From a checkpoint of a small transformer trained on Wikipedia.
Architecture: RMSNorm before each block, no biases in attention or MLP, untied embeddings.
Training: a variant of Adam for these matrices, 93M tokens, 5688 steps.
Each number is 500 + 40 x the weight over its row's rms, rounded and kept within 0 to 999. Layers, rows and columns count from 0. Numbers have three digits each. The size before them is the row's rms in percent of the matrix's.

# layer 7 attention key, 256x128, rms 0.0934, rows 0-213, columns 64-127
083:490480467481493540449443560517510473501503442476445503494484510511516483580458497480484493475578525506477462464527537568484483557519507528425483474535520452481520580504487517484525584520366480
106:488551458608521509534409496464495475518447522517522463516543471515540413451562488554464458504493480489546521483512435481544528538550515467502557513417538400498515516450532500453472464443551467
093:460533459531528470583477443426444472496439534561473474442498480530494548458428448518532535546496531577519481473514638531529489552462524456523501514486498515496562525491551625470460457484586441
103:476471481485411497457472543546488511515486464434539480510496457528467460500609531582501479498462494434513479465440447395529473393533477518491467540491495438505443436463544442455510501522550466
114:487494499521456510475465466503546391509493541415537454503529422448475434470586505518495419485483482470501506497463481487468503393553468503522518533517519440535505499485551499444501502431565479
085:553469398500538479532493502496514555565484540548459470500497523565585484553503511446500494480556590520469509533510543537501568549488590517463506400503468510451543594508435510520490478491478452
084:415436453463476504487508460498517470526487606534474511509443550598542528518431466452485524446528562550455518533491534527535515473538559505452448450533503540444478516564523512443493548535545443
131:530454537501448542455475496541561422490523512461562472478499493441436490442540513504488449480474444455483513480459516451461490479512491510490461536568560487554506425444520530387496488499511538
115:461523467430578473443544490477516549451466541576466505549472533558564555504452446466462534497564549599479514577546507579571489538480543532464489478501494538451440559558488487542500559511467510
138:518549468461550501488523488471551509484463525550469559523465501582551465540474527422444526508586544570476533586503468533503489530498566525484427514455533551426485549554483463547554498485480487
100:458494459560538484478556460469491604533546519530457499602432549527575499461453476478511485514523472528469527520496485511504520474540544507477521382528475453428520534537499492493518483523491452
092:479511447514580480450552495493486600501497467527468505542431559523534488518505501482530498553561482551402514545544523473557553534474573510436531410524449471449503498498425437561560496542505508
102:580500507470431521536444553531584378493486537428550516453531462490461437510554518526453530505435449446520500513510460495469478494476489480463474584456556534508479524453519559437503490482426520
096:453487453553535494484577427491474622542549494514459497585438571533549518487451516494531493509536490515445511520498488490500543480518537520457540383549448447439505484518505459507524466510509469
090:487528438575559461415532478485503578529477494527444516591463519533550505508490517453532463512562500531411550538509479508519531542482568525467499415531449485456504527522436438564559498499513500
106:444428528547520548493508452462517559515556562541496487550442541487540504403451488476477525469469466521517531501491450548457483419500491487497529422521506428488491526556575517475503493499534484
077:428496493491519511572597505515433493469529463517542479523501465486527514449390539568502499506536510498545491472561525519598563449521500423473483484467500415510571417474517475504431431475524484
079:530526469520433522500481412486468509423435495550434494497472445510442480492586617488522553455433451531513486519505462488478468459472489505546494503439484510516486464574472476508545500510544502
108:451482537552418494433476449536512459505474504416530516494541488523439452390595516532496480545470445506483471490464457430473428392500482454504523473464496476521486482492600537478457536473577500
123:535517467412556525558550461514460574464531503544464535514455535532541545543398506442505530495543538536563457500501548548527523572524500551470505548528484598481478520558438463519508498511403458
085:535509503513474535520502497482485496467563460469580490518499453487466429448478512531505449521488404474537428469466437444409502421544437517519523528469503429523551414473508461503501432497499445
118:486477516480470559449438481521565383446467535460510454505534463453454499479548511498484430443464475476499520532482491464474478458495481474496435523548532496569510470491511518384482515461526507
121:563494556468418573493450472524591406483486533456557488494513457493454461505554518499483474455459438466521512493457453442432460471502456472470451549485512505525540435490487471392511456459480479
083:549502574499480531481427529522497457475465487464499479461564436414426506522525517538522512521431485458548468429521524509468464523465433470550512595492507504591495482492495527492507516471488551
094:455499489492518479475538459479532569524537551528481518565423552563563510461455482472463488503524496545454535550491464494526506439536530496446492398532503480410483494539550478491527492538488444
099:478502455523542481484565478467514592525559530540492495588420552546567491444469463481464497481536469537469531534491476487515529473517560511444520373529496453411502529540502479499524477527488448
119:525523522539465457531476504516440486508490486453508451485557460437479463533549470605540497501424516435577485448484539484490519547518407489564601500454475485560557546447445537531470519476480470
086:425432445478503522486545422486537557506558531571516514563450571517539563434406530434497500524556500533443500546479484475496497384529539498470465459584519468465464457540560505466497525508507509
110:390446507421425509565529451514486465508519459437549541462540488529422556543415492559523513480451580504496504535482525442482451402524440489467429531536457527461487430484507480462462514483510487
099:538611532572506493492487441464479558541532508453506507526438499488505482487552529500531449502496485491498521511463468543480486480508396494513567490463477461518500474519587449532520431498547476
099:538526516484466523512451556514578368478455574539534464467550446461462456489547497485403515478474481484569511532467452549450461507496496489527428538438567504545543534513532531418472493507516493
094:438440471570499499431499484436520587457485525500448501573502517524548554434499503519503463523460467531456530501532495529474472447468500433472525444482455419498437568537506507510524516471512482
097:500470548550470519511496515515448479523595423485500497443494509484537500507498547516574457500539491498530473479534499440465545509528469515513545511498425530539563493459523518454464482490525458
086:492479510544451488518588503522491520540515490533511470514463527475460447507496517513592556474431478459482500504496497437451543516545466519488539416557415479538546470499423477504490484436469472
089:495535536512571464497448525489470443489513507509496551468490478538543521480449491469433441520541499553521497492532518554482469443479508526501490607469579489439482559511616466480528498541543579
086:480530503491566497458419516468529545435455532512513512533446530515499515469510489508365452530493507493499558534487522551530469513453539486488421542496607483447474544519531490561509530543568503
065:505479499525417521554570517510541510575500493536520533495519418455485476517517547524612509524522526476516496446490477435463487441561467514515545541492453535558550406501465496456527534520498509
076:533515502511434551504536473522552520523397538516453547503510439502490506488546585542533542509545523508546502529543491459464421447548510509525478539485492540547519427521465518453556537542535449
068:458558479464502526493447497435465530466468508470487430494450562562515501503519473520372449502446537507483521522504514534520514517482559517490427471528579505431455550530533494537497506490551496
092:416543496459444535533575474424471462523537502441478523515539539561539473513529450499498521475520541492499419545521475451521482478535517530498449476484510540506463480553489508515474436469499406
094:510467436564450518526539454435480521501500486568571569502587444460498560508468519544553544477510427471481454520453442457456531555435450495428492487520469506496508472479486539542500459524368494
236:487455511561478531543559471549468467562560478474463475501518509454469456521502512505629498443496462481485464472549463462446524510529451538530557484542363512553531470462461468443457460442468528
098:558510431468461517481499531453453483411545471530567489431500533498471531547505499529459498400439481523465442586415451526509546507496538476450523466501544518437523509491540515518492458406508517
099:490564559556543521450540515466486513585559482517542533535565473452509500423422463503536462492540489483466520550547519525525498462436442494446500531509502464461512592524548490561456412464517519
083:522461565491546506518535522499461477518538463541504550472470481495520519494486463432456421501474461520491514463506500550483471523484490466496522501460524484458496542510532451487479428466469630
110:470558507471470470527524494448515475504493490552489523510516467489492519512472506563538537526543552449515491500447513457488512428499480547545470590510500472517518450507521491519470503553578448
102:494551468557459542494540460426441546473510525523529506483515489418520469527418502507543466513469439536508524571584508471421462483461514495473512438510492489505557473561512536437513410407513528
092:546494458476482576475493488502544483459422554533398456529525478444472493506528471476527524539498389498499554481498436481469483537515526480429541438511451529502453501458482510422516476433420532
133:481433511556491521538569469553487518547561466475496457534471503461465437511506536534649514445450493486520490458561482476464493504542450496540554471522367456542531469506482472494457489437495451
091:486531424448529542490482473465522547445439543496508488558469508525494519504515459496381492500482504502486504538475542566553491517451524493475397508517589484467481533513486502539498509484521477
081:552447524521438479519552487535496457562536490506471501444551508468468487499486522462637526491519461497541464463540444462460495481554471497539574493495378495559493484535468497459477493465417523
064:462553519486565505448462503463504427456425542466474470487496555549529521526499442476366488480492529511493504543516486551509490488513540544507423509492569491445422601515523498490506508488493530
085:482487470498574470491420492465506546413491491518557531548461491511528533466483507523351481533496521502478552491479532564545461553446514500462437540508608509425500518518554498561504531570529475
082:535478452478586534486411459505581451432458496513409546531409475479485497458514506488405529535473483497535561470471460512512463563516539508508533481514532561429492526460521531483492524557431477
120:481485517550436526571583481511442448581527513495483519462563459502485515554519531493624512468502455510467459450495428433469528508517465476511547459525399517529520481458486463490484451445479488
102:539495494483558486429518538528454447532558512433443430481485597549511447470468460430504461451459530548476474515572493526500492515567563539454549477515490521486485519510519509428491487366500551
092:532472519501485578552591469494530420510472551548484585514536454466521513535509528493547548447570421462507471510417428460474458472520463503469515562441485464510488462495483437458499473484432468
037:536501456471468407548565512505557537514472536574513511458487487531545507500480487480496552537549523500557494497422546482464496495452516453457489477500540488525521449548435574521533505508515476
096:489496461481454553544430472488481499523474507490415456459486524481457478524561537470591524548494463455483520438480455399456540485560537498580532418527405527518504455445490513473519466481491469
106:501454534485476450467489501514487453462543464502476534461459517543506536532495522458424493540474547527446516470462510488498517521488551496405516510512566521461561498411527443514563585546571576
104:557503529458562471471470567561495509504507482578463516485473502498503521459457516453399469520492519524511519436529542531515523505458496507486548602526556472475510534477533467487481537500550580
089:501470468488504448467487528565544557450481513488568465526554526528512499528576482520485578419479502501554464526427481505593541505530493402461424483464524500507458486531436511498485566499522420
099:480489521478460515474503542500473464519479531439389484470455567515528478508586449452416474488471473525477522587525474468476474458567548482501459430461543512540513497420492486469536502477584532
105:512491561417513462509445543488537453528442489545492551486517487502490503534540490434405512558570491459571500383476498486539485493550495465553498572437597469503444493527533473538465509574535530
146:525552497435515478471470534463500485467466548557515512477489483528539555475493476437371464484558549541515526558481534553553456476450544490459431530444635533452470541537522511520527555535513514
097:507533514477532501510457508415537506504454539557525534441482457535532559491491481483410498539510567515507541568467516527532493523445558491484427521464593548421493533504520529546547488535530548
093:514513520457519498499452524424555518483464542532478497450463429576551523486515472473428485533510562541504541573476518539496489533457563493496404498456552540433514545495475540565536462524565508
082:506533492454562508497475515412516506505462535576521449427492438563525522518485472474452513576510543549502519594470509542517506543518542510480459533483547496452519556505552482541498484513538497
082:525504510472537490463440527425549546498438547562486516465458425564518508475503496514430485554482563511489526571469507504477499487477551515521438478442563544436539577445512528544528499494542499
113:442498517490490446503475493475437499531523556482558505439476535604559472553478496473488538524477541520547436470490546545508506440551555468485462503481518411434493545563520454484473413533562480
108:454504497475539469441455523482531573499423487562535524485534496489499469459502476485470477571532553470519567529483514519443490428467548484490429585451542448472494531507489488528522486509569519
087:491499501525578510499578535522564495492479520510422473459480481512471489473494421514476529522472499547460494565463578447475480540513492530548497432536548532436543526484495495587522468417527548
125:500519493537467513512552464538481458526543477497510496581530546419419506485477558548530486446476478452507471466582451502513496515527443526507558508550462471558480491519506458430474553497423466
184:479449513563469543540553489558503512528559450468475471526528563461476473498520551516567542471461466467462462486490490462465522504509450529542564436540412513534551521443476508460488491439481482
083:435491504532518485498483541477533497520463499532563485495500398490506438488506477555419461492512583546488494558490494514567468475450507547524470546485603511444518551501560522537477474509560474
084:502533463457431462475482488489436491524496545480539452567517521482573484469513487491515431537557552490607524469517452535465507434563546504426483568475435449502450532567430445497502516488537466
079:499494504469533509514480536507532507455412560582501501417457451535523424478479475430465454526543517552554550530393586456495455497510514445435473556512546545505553527528482460569492520462547521
095:475477550441508471508472523455500537444430519531466545387485463546502510493483446448466561536515512533532532528436590429514501502495484421478462524517584550479539474488494458561530496488524600
096:459553476522494516526539491503513445527518564480526456546495491509497439499499475493463465505441536559549476550470434594550358458519514469553505526508538469473505601590549483562462531538529448
083:485543521563531492481518517528572490517487483586540478468460501543478485593455478511472544538563562485539492564429519489453490472560479499545476547490573504513552527521554441492553477587563455
117:544480490572455521512480494543493514517574445485444490570520521509505485494526524502606523446488422474486485469538491454444495490514479505506555469478408505525551508483460522475515471463491406
089:530548426490528481425473501538547549481537518427439499586496483530536572455462461445510469460528502485551476520515531531490431403508539497506527495440493473411500568527504509526555480474573465
085:503527469514515464431491459558532524508552522410444562620523498524533509466470486477537466468504496454526493461533501514513489415495540493516534465490452445430445503477468503484548505509519509
082:498513517480539482466444522431537527504469537543495519487474423550525512444509478498427471545491540508504533546513510525484507529475568523500422504443536523427493556475500516555564469508569524
080:559538489527476493518547483593484416504544473413514500587521552470432471479495512508512485435473494461521484437541463530493478468506446497505600547514496473528440453544488462466503521511433437
069:461473551504523515461436489435505549553462498550549566488533464515521539449489510499456473550481533442479534542519463527498564512485541543519401493436499502438475516402509515531545477492532529
072:499487511490546479455446520418538521525454522555494492490493448491502511450515473519416489577458523495490558535523490550456523515452574544503408501449566513478481539454521567516517471518545497
102:489423525495496530483506462489462516487524468468515576494478547427495568530490517518492522474464507445454513403591466561531552536403473528499501489530500520497481458462491481456511508504429623
057:533516449477490479501528501558449443459541463437487473534501550466516487521495499498531483434517414503504473449522533557507475495541472470478571489527493451534491419596539482481435542532444449
048:536506508522508500544608525594492463465523497442505525531487544512495495518511462470555469447558439531465538442475548523546482483499461460509597503559480526505509402509488470483540525496449533
115:463445484543448531523494439486429510550572473431495496554523586453492502475500541549565533451454436451467446449594451517472527509480490566517511451534408456522463488513485502417460480496454511
092:448435546583484488456476443566482540501489492490543571545563526447454501505505540527551479536501471434423548432511466532518506424478454523523479523502401456448464512437457470435537543546528546
080:546511479444553463498532491490515533452454546477521562386489468584528499474477434463462510465496516539490481469477575502549546516538508511414498475550574491447466451466506523515511511485461528
089:460467493536464498505488478535452461566559500454517527581547524475459508477525552550526437454471498459460497443574429576538481503481504561500487493465442435502447440503502541434461525511488467
085:509554532364468475478488546445443512462505517423500474497486468530606521477508406467468489472538507554593478532531571456532496521514560475485480490484559494478481474559483474543495441455477538
089:531399494542501538516442535530464480515471490467488509489538488471523458507559549487492465518519522509414568416537444568550491467456483486516527528477520565528519485473499617573505504527520533
093:519467523454506566410404511465472468458452467488555481454513569462527514544493545511511461507474512526558466526489453460549514416525518494528569488511483524495473442471526427510504455533616479
108:526548472473567440547443531492535535510522552452554488490419497562554502457453491477473480495493527512504551535542508528510487510491571451505505491513555499480477531514503630624459518469427495
105:484453507541427567502537505540492447476546449493460486516556500476456473541545509481531556448504471514495432439456517469463508507525443540493515526510440484560524484425433392400487497514562520
103:476485499482394573436541464564495443426533478491442489494566490507472478495530485456532485473543502553506419506438568506473462520510428534507544559481471552550573511452463414449525492484547522
098:506499494485605447510440513470513567528487513529540505485418508512541549475461491547439478529478514454530533531549466517550528525473572482499461479503572516455443483570553596562512473519484490
088:511484535554477542457523491497495469482547501493455475505587513474450473531535504461539516435488475519504461434500499485476497499586432540520551512497450466571555516410468404415467520480469524
082:502502498516430535453533509540486468448515480486437412499552490535526494484533512443560485473521488544472472508443587469458462504497441521499547519470434577562614543426469482468471558477504494
100:577512514503468566535535507488556454476530496494509513499530466478469452542527463512519486428468466527487461444532473480537515502539459538546523507559478418463486539508600475463492503467426489
122:496486477541439529475564474584476477496492459506495442486570519457490487484473536524550528442510517523507405483438570455431492517532419533501526539549442525549547512447452480464490512455519465
147:409483500573470512482552491541491468514575412472496475511496503504461436505490540505547548450502539487493444473477529466425501478573463586548530477505440483529533506428454459473492448502520489
093:543558494455469526479443515497503510443495591474463513502561480459533447512547489481488470482446478506466503549536452533507457499514520418496482511455536519479516504569503521576496554465408530
085:491593493480538503454558515483512536518542444462429523542424562550445499485556484418524508553504416454512535451497447459486524448505492553503594445484462524494448468469542484456476427498464532
096:455491533473485464515455504524542452529499446524544556476493459536507494542535512497519545527524513455505453493486521449493532474524535491528478544456474510537476485403429483495493474543529522
093:527437510551510480493554449543465495477469503530532420479507501505511544499446519510497462471530565563554492465477600495476507576448491545477514550527501544549547556444453521464530526500601457
075:560462480566534532464521475466523486468541508492522488508403522507499421485527496457503419458493479512524525402493516469504535504505463553515550499538497420469505553488595497484527442470486478
106:460427536517478500521505466538482418531478466567545552507561453556520509532494536545496543531537501533534432463425556524560486541445502445483433535495482477503477508478497500507510465509599422
107:398499538525449509483535499499523446532481486521492579540567449420423518567549481552527532540445471468518490518497520468526490484539432514481464482464466463541504429466495436434515510510479540
087:495500547472502518373427478493478457502464482516532561473489516470524541508486522465514432569507468531525524532505489498540483446466538495523526550471519519427469487564598468500576430537523525
090:486512495503533440641537507460486534528557528504574469503494506560529451509463517513518572480489502451440543459535432501499537508547533457504478439530491465502476515455470545519442522462415451
074:479479529527473505493563535516479470469540495485445471507565504549451496551537500484552565515484426529475469415495524494462504510527400470439505502516434467556520492407468420427419519489486482
110:534430502552474596491443486502553477493529435507489492492481517433500456489488507466489454360511549451520427467526419473456548476550484577532528516466513415497510494501530458452533409524566529
119:535485562542579477532501534422545551548468534502545548527462493459480503543482494560491502534462472494529578466584452522523538479523529517508473440510491412464424490544570492482469481517445477
097:477453533498577426540495542452576509550513518499517474486429446579518477560503454563537510598481521524472590501560520501502506447548543563484504466482483442474510531468536502502410484573528485
110:485536476457521472464545533512480563506463576490474567521501546509444543481512470496503565609507397468496573537499509494518472502375536381442475496489488584524479430488473548476531505514536576
073:502508495488415544457560507548475461432494522465450469517563488524492455482566486430565503472488472523440479493478525484460446505520466498506521514501420530555587565415463432422486529494518538
066:527522538468426535481538515524490480429463530504468458489624491494486469493525476454556505453488459525480501490471541500451475493501464486476521556478433536569560522402460426449466539508495541
106:516496458431482459487502517523486545432434549507494455494507480549528523488505467504511449590476515496482515631463559483470471531406533448502508515477505559531588486497457558564511551528522500
104:466567463456454424502541535548485504475497537490484480497489503565525513459493460531492536532465538482438496603511530505512473478445558507491478517492511564495553512488450601554533496518507564
089:461476503537537490533584545528491459520561398487507527488413537471512474479558546456514514461522494489471488418531457516455506392551486584516496479517478455508482528481560477467520417537497555
083:468544547402489470522511487525535449518447497525531543511484469509488519568534485504509514589514526494512446484492533500532524504470538543440458549488460483539451524452427505465462472544558554
091:553498493538482548530505422468502460513516487521510483494493479446508513487445498547459443422519534517500482447465518513520496544561486503522507499590547436469483535520548512484495538455462378
101:434470537537495521530537486485515456550566423461505531505458485500456412524517534474489552449526529567503447386552467536492505455567471608511509468515484402459445532493572460456478434522512450
100:444481638516510501495513558473443483516494545504499440434554426494484442530474490507479472476411523548531509455576497468480499526462478478455461481428528450514493525543502429558443472447510517
081:546468515539515536518526490480534536556464479501432543445507509538461386565404496506516552463486496492495465471581433504555571476457461546550519390472481466539403550488535568475479537497477488
097:485506515520542474518453499443472462520410578498463447450554465517521495526487468495513508529443523529535483514505565532559439517456501497477543518429486535523508448526523550489453517464539379
107:474518511472481529436448506458434493416542359455512467422463528512534497564498494538502483437554492487492531494511493482420543558556513468464475480588494374461495474557493430504482452527509524
137:504486495585497496541467518537495527589419618547488485530574522513539432470472598446499483491455577468509524519467454462511539449473534512528501496395489540519548546452454531430475432445540476
088:509611499540532458479447475486530486523489603542456505510425470490549517410485476475498475507524487555507549488482475580568474433503563487494471511473483493450528505545498533498483408489510488
093:480399488557496523538556488547428558556491493492507540570603540478481436531494587477507490504483535398505493497484461411505533466492463531526545506459489520596543541404452487479509534423471491
103:479581507433547470451459518413554455450541495488474493471422470503537533510509422481465527506505506578474500516519524620502469533495553517483466472558496462385483500590514508548477461567482508
120:492402519549437570578490427562470540550463508496539468484564514504472454487466570519524523474481527449540491484491458403467516450504439529532482499453452507571538500467528492427481506461535462
104:481549487436543478447488480439578487445517524511496494472442461482538555470493459478430537524539519576473522495512519613547469499464548513517472505542554486389503492584530522558484467547503488
085:540449495520478521538535506531428512513490466468531538537556541537463475540484541482533451514446491416528502504489482403462516520488480480499538494456475523589475526395478453468551545467481549
118:499454479520490575551481492486438498521434443465489586479576490523495416507513561455501559479496533438496520505521436496470492539474488529482497500401462488521545538457469427557510530446455545
093:529531533509523486489570511536491474501545503515489483531508549526471529526528479495520405527452516527529431570484554415453521511523472498493564465574524502548468441505465503433499551507478513
114:529564429503490423433525538511489519486496472566534527506500478496547546501489477527535488526509466461488510493512493491539536532488552476505511587519509541504454502441452479539530509472453540
101:504449559511479589601461460493500488508458516452457501475535475531463438485457531454518540474475555543538497490511450525468470477464424545496444462445445495492550500582551515506469451487515472
102:485501468503586445408544577506510477494568521504457497555493538479488550553561504494516503512448461519424447523510547461527556559528551456499556492561572483486457544499435489536505510524492488
078:445501592522467542481480522525483458501505484488473562464473544522502415516510530501490487479512465489471571553481438456412523520454476487483479455551513531477483571521496463486555501479508494
088:542581459521550475548546488409463496492426569521463424524530459518476465491475435475541547506481477542529404484568506514449446577515513528441519546431472429516487470549524516513492533496461496
115:437555448460519479491536487451532448497579453440528467491498486420488493561519429499513518500533457536466449447547502545503504543549428516491564521570484469495444508534536442547465607476450517
126:506485557499519484538454500474473495547455516566547524454546490538534442496475527490508553482496592508494555507484502532444510480452583462531460502417487459466572507536420560490463389517563566
084:467404456499483545548571451525477498474489457446512466507574506529450471556493545466485498512485508498468455534482522472513502524494411587525517495537514498556502509497520422481511620496514496
099:494439461568495490536521506571479553556457527527529487543590548505510464491494605492505448499485531420484501506467443417540550461503476522518536509446524510589553550411460482442493536423533495
085:488407496461494530533569474522447486500519432478560511495535548519482480560495521473507485539454522473467487555473500379402530503497453531526532450554489515556478507477498489493539521502515524
093:476570504490541499486472476454553502477516521528476477493442459484527540439469484475486510491523516579493489459532510626540497462509542520496467509527506462405533492600495524530459459495493481
089:517443502529465513512540502552440503526489472461523528547559544518462476556506541501515484521480486437522511513473492385450521533502451482501528486459474547598481508392478466474543557490487538
095:492593503485551456452512516448569505482552520511450459506418466458539551475502424526515509492512472564478465473537528614561515508508544510519517496563517451409468496561511531545459472547503457
120:526509529507490536493478504447511472482508503432419534545469497493488494479482437454423493473536509501575550468501526618482461541508514428490529507478537525501451494490480484505535554541461563
112:516531465490530507443490537459458529464503478505467436502550473555461532480505449469488459490508508501477455525474579560489450540464491599489539524509545498506524468502514469588486628519529570
098:552555495474482481461443545479515515481486508542490456419480436533543553484470439520533524490536437533487490535481514634548463519445496564488488528511472557460508453533571496544506498548514480
086:463486467479491447473546414516486582531491475514544498574500542412504519528516509536445489565534500451480541499507492462481535513596498477500474565503500505562446467430437545433447529496470500
104:535491475545498498457509556504485508502479515478468495561493544445498498517544478553516492505481472428510479473510527424499537553532510438479572515489528478590455538410438453479538576524503490
116:510514518458478475557532467534451508510481481578593520435567507561494501527452552418490417524511588521472512562449468442443498439461476557554473489537481537485539456499526541521492476405452515
087:491546511479568500447476524526491543501469471477530503509468491531440511493497510532494469548507544525511458509479545465547542473490519507434512516501487515460535491590549469589498525438505472
114:495540480577500486534504460541490552538534412435551450508494508459517447503474559471530536524543535543443485518518444497428529502428477514544510458552482467536560490549513517458494513590526474
108:456530411564497447551501443539438492537508515501571491523531522432502500506435588503517476482535590437504459487488456465515536521497481539582533521471505453563559466470470469426487546518559524
088:497529455473447454545549480500526494494483523499491597485486459495550515530480524511530520465524516469488496497486501485472508490442548424523487404540454513497481467521398572419486491530479462
095:512500479511426500575529420510486465499506468463601547455523442491515542519465574523554508441548546440461458486497483461414504461500503494552521494502457508522537446510435492414495501512485496
115:481471464531446511551521401517434441486509455480571489490505465415485512488452582490538486452479557431471441476505496484441508503506484559581561586487458470545567441494444469424483534502508522
085:518481455514408528550545412510463483508496457486570522494497479493475503511457564541585452456530547428483484495479461499420482479498505499555520507535419465546520442501423525435476493509477484
084:490495487490566505426524556537539548491511482474415501543501535497496489487540420502445545539472462535531526544528485495621470495499519467473469445515548489453427516516538443562508448518507500
097:451546538486577488437504545490487529503499510510412474554493550513483501484517443460385507550479486591531539519530521520561479510505517485436470468501578509451467571521583492591510497476475472
113:492509545552500488572497463500447491538516527500568516523524512463489483492437577532584472494521511471461504460511512478430538512456493546485515576489410483573544449468460519459488523470507500
100:529527563483557488504430591464504453533529513501498472463455506528453419494500458541536452514537496503547514477474555441427576551502508543493524512466430497497569478449475495507495500452541558
097:504601512466506445511479507464509460536527496516478496496440448508547472531452456510636453545563509508496491581471534427510550495457470587438497548519385535509501428541545465542521562482475503
105:491504490497440574518477467512399548554491506477521469532538514516488536468533568450475490504444519506470522454539448557539450445502514560538486583530495539494520498484513526485527499496481456
113:503378459520458624477525513485524455495453444539492491409477474539512479472575508515472555386510450447509440517491438523477473499544513449560458420510523509501516526487495485446475479551511469
131:496386518512407568565468477504419490532438488475528491464572517533515521494570553526508500513502479475493462439563510542545489536509518545475451563488468518479499464506494556519516521564520485
090:500596480452463463524489491543448531586461561526489526566531502495518520516528508524541457596495481532503562526528535505603464496461517498433446553530418534483433450537523507526493519520503484
111:431544505534525477546496553504510478511451489532492542505512501443501504549455530544509429517430522429478471475488472438485556522448502485505526494480508413500574475411480462458437428478573514
115:500458424553516484563502518547519571528503495586493501508530541464538488553479596536504557463543562457503481498507483472508561547471484504570489492498491496556518481454438485415453513554577500
097:564465450410475511496494532460515469466442499508408512457521502513567521496552465490516451528473440460516480452507510510514518495500540448473490494484468467485439551515443486516467464382521502
104:526453551446542515451506576468565537488482535515458522506495507557500552508563441515427530579504456567476527476506548511511460479484525455382478492503556500479423547463523561599502469472515471
102:517477555445558515461485614438577540502497513511476527443504507581516516508560429502424507573555484559501541506495549489467485479514509473421482475475556501453467564478536542607517470473518499
088:519497485524425510562542427529492505502519510511583527477509464506489526509435560537555473458531540413480493508470481482421515482462510508558529492519443483542547444480437501401507502499475504
111:514516517490597454424492579507572569501495552523400484523469545551524486495535417519436536538500444547510545511514510478565498513507506448428449444483556516467450554495549508583516482500489475
129:503462486492447570554511470473473434463511449494590494435526445468474514478517540472464467485495574485499433514456542499393445464547481549582543562488532483501591482499464468456483499462507539
107:436524523534508521519457535529457524555493556504522525581546586475470508494486510495474488446459455507526540498568516563620523560480498519446439487518470543493488506529515497498506486555470480
087:522591509504519364523513398499478522493475552518516522520501445494547536526434508551578484573527555504431532484513546480517486516413524467466507555509434499551485453539485514512522533488497471
106:475543507555536394492587410511504489454557522518500534572489507415560522521399492491494532484462563515492506476530469488534518484453497468484510529512535423538434548523513487489532459530490481
100:502437579525514417461434469456515481471474558576515496434470470490591532509475499527491548461514489496475459399542496444480533498491504494509484502437531547539513491413487547457527528497524450
123:552385532458494562521432531442475456479468469491520458374514476556484495494539488563511484521497450471519458452524548497433507548514496543500482562438472497494537426475490540497442530474538529
106:488388540559516543483446528473501479461496452486506494459460542534477507468482542481473457429491505440486468446523467519418554563539486534484560516440534500519536531418465517477508497524518524
103:491547604459469497538483531428434466497541500449516528494498474518480507491446499460542466553503521524506485533487532471446505498467445583460499621472446519513535448481501536535510556474537490
117:474364544509444585539474447472422501476456453455560518457558519529466553465559566502445524507495512480462457423580479515490471515506514480495481543475505469521506489479490540512475501525539457
101:496512551437438470471420481439445536444496544453431524427523481527501505528480532473513572507482461486566399438529549477567501475520440485523509588422478503517454461547486435562515574433541493
110:453469583505466467502503525447569487508538470513567499498517480506516495522517521512511487518472501512515504475529473489452496444576471501552506480489480446495498551465542482556484465506503485
095:520492475504536507472487499539463517487491559429490490493501524468486449483498520520474473490508590496398527475514496495518532542406576499522475509512538553496509500476488526417483549555504542
082:470471496508470465446498526567494462487561491397505419524509553428514491470490541479497455469470419488494422482515484468573527430543408492488536513516529486579488493466501481467468538390505522
112:502440473532486481519486528555474452472549501394505450518522561418525453470513538452481416448494522479464450462501499485551529514490480506529541557518534491558503495450456497432436530456466559
081:502592513489510486491539489423516547495478463524450558503478486554513514520549437471481563549495492539498581493467494547528478496485549513482492463478499469400532513554518518526532455555494442
095:518563502486570516471495474459503526529448484582501561516480460576495536535533477543492544520518486537561563535534475554507471507518534504471481482477484478426504539552550527575553517546497462
104:484577496475528487524524466417555528526534500512517548483470496529494524512555465492468559515516465549471570515513509561562476480502511520451504467508522485431492538591559525543530466556482441
087:414631515490494434509579512490433511460453454472458475479581544531512557509500469493507521501456497488575469432412526431536515438519477490444607530544522463468489495493436470488459504498531486
129:468438541544436542560547493498476448549555498412477497440495507498452415546445510507577551446526499464485435475505526430444524533524476498587478457522441496579544481480459488440468474453516480
095:492534419496499464522501471486538478489541533518483553516413515526484532477566502472471543469530462535472556536517521545566483475541531479435521451542496477433527484583536563469477441599508402
104:482446532472490550512536538531429486524449456505454477455544499569533496531425477571499460503508562442540398445461537457446538485442492485570476497453516486502525472405428457500496577479550551
106:540500550544526563542465519502476476487446492522471488472544495529576452452462473574477486441500515496534380497564444539454511521441496537442472538437530505536455557518462492558480581514522549
112:493465423466520500602490445448541461553610504512568550470434501481484483531555503472464555455553461536463515599537492578578499542517515497519485508558501503483507496610530553502464440544461481
104:461486561466527529518531519479411542501437451498443491486595498550510521511459466588529501533481558470541396451529498466496517486444484519515456544446486475505473515407470487508488570456542540
097:546512464569529500532451429478577517543578538518564531538484523465496465460551553477499514516477482505467555558485423525559502521562500515506528508497517483474486565525558522536502423466446494
084:523471447472456427464502496500584525512475474468496494518457537497478591533483531522498545522504575512507470495542544483543512431512525447526447521442488455479587412539506469455502496550527554
087:458460481508518456461522529472474492530466503514474528524522522538438472424507486544498502523533571415509534581451504438458497480535548555538522467497524538490461525413483577477490452584482470
102:489478529514530549503521522503484478468576501436498443485525507469548504494511516487509523477466435554533418472547430537561535522576419466480568513499469466549478522505523464550488552453500506
099:431517520443523493519540478448543540508445461583533555489521470558455540549487459533527533523511433468576537497503520497474457470519451479484501437479457446466485491520537497553533492451541456
076:491423480476507499481477528587498467495541509414530445524532513439521487486482520506494428486467435462513412471550512474521520472551414468481533527520508462593447466428503488473467552416543535
101:490443498516462476523497546522494469434535459380496460491546538424512467498502536467487443448473509462443441480490535460530522532457471500542530555506515513571525472438432460442437523446502532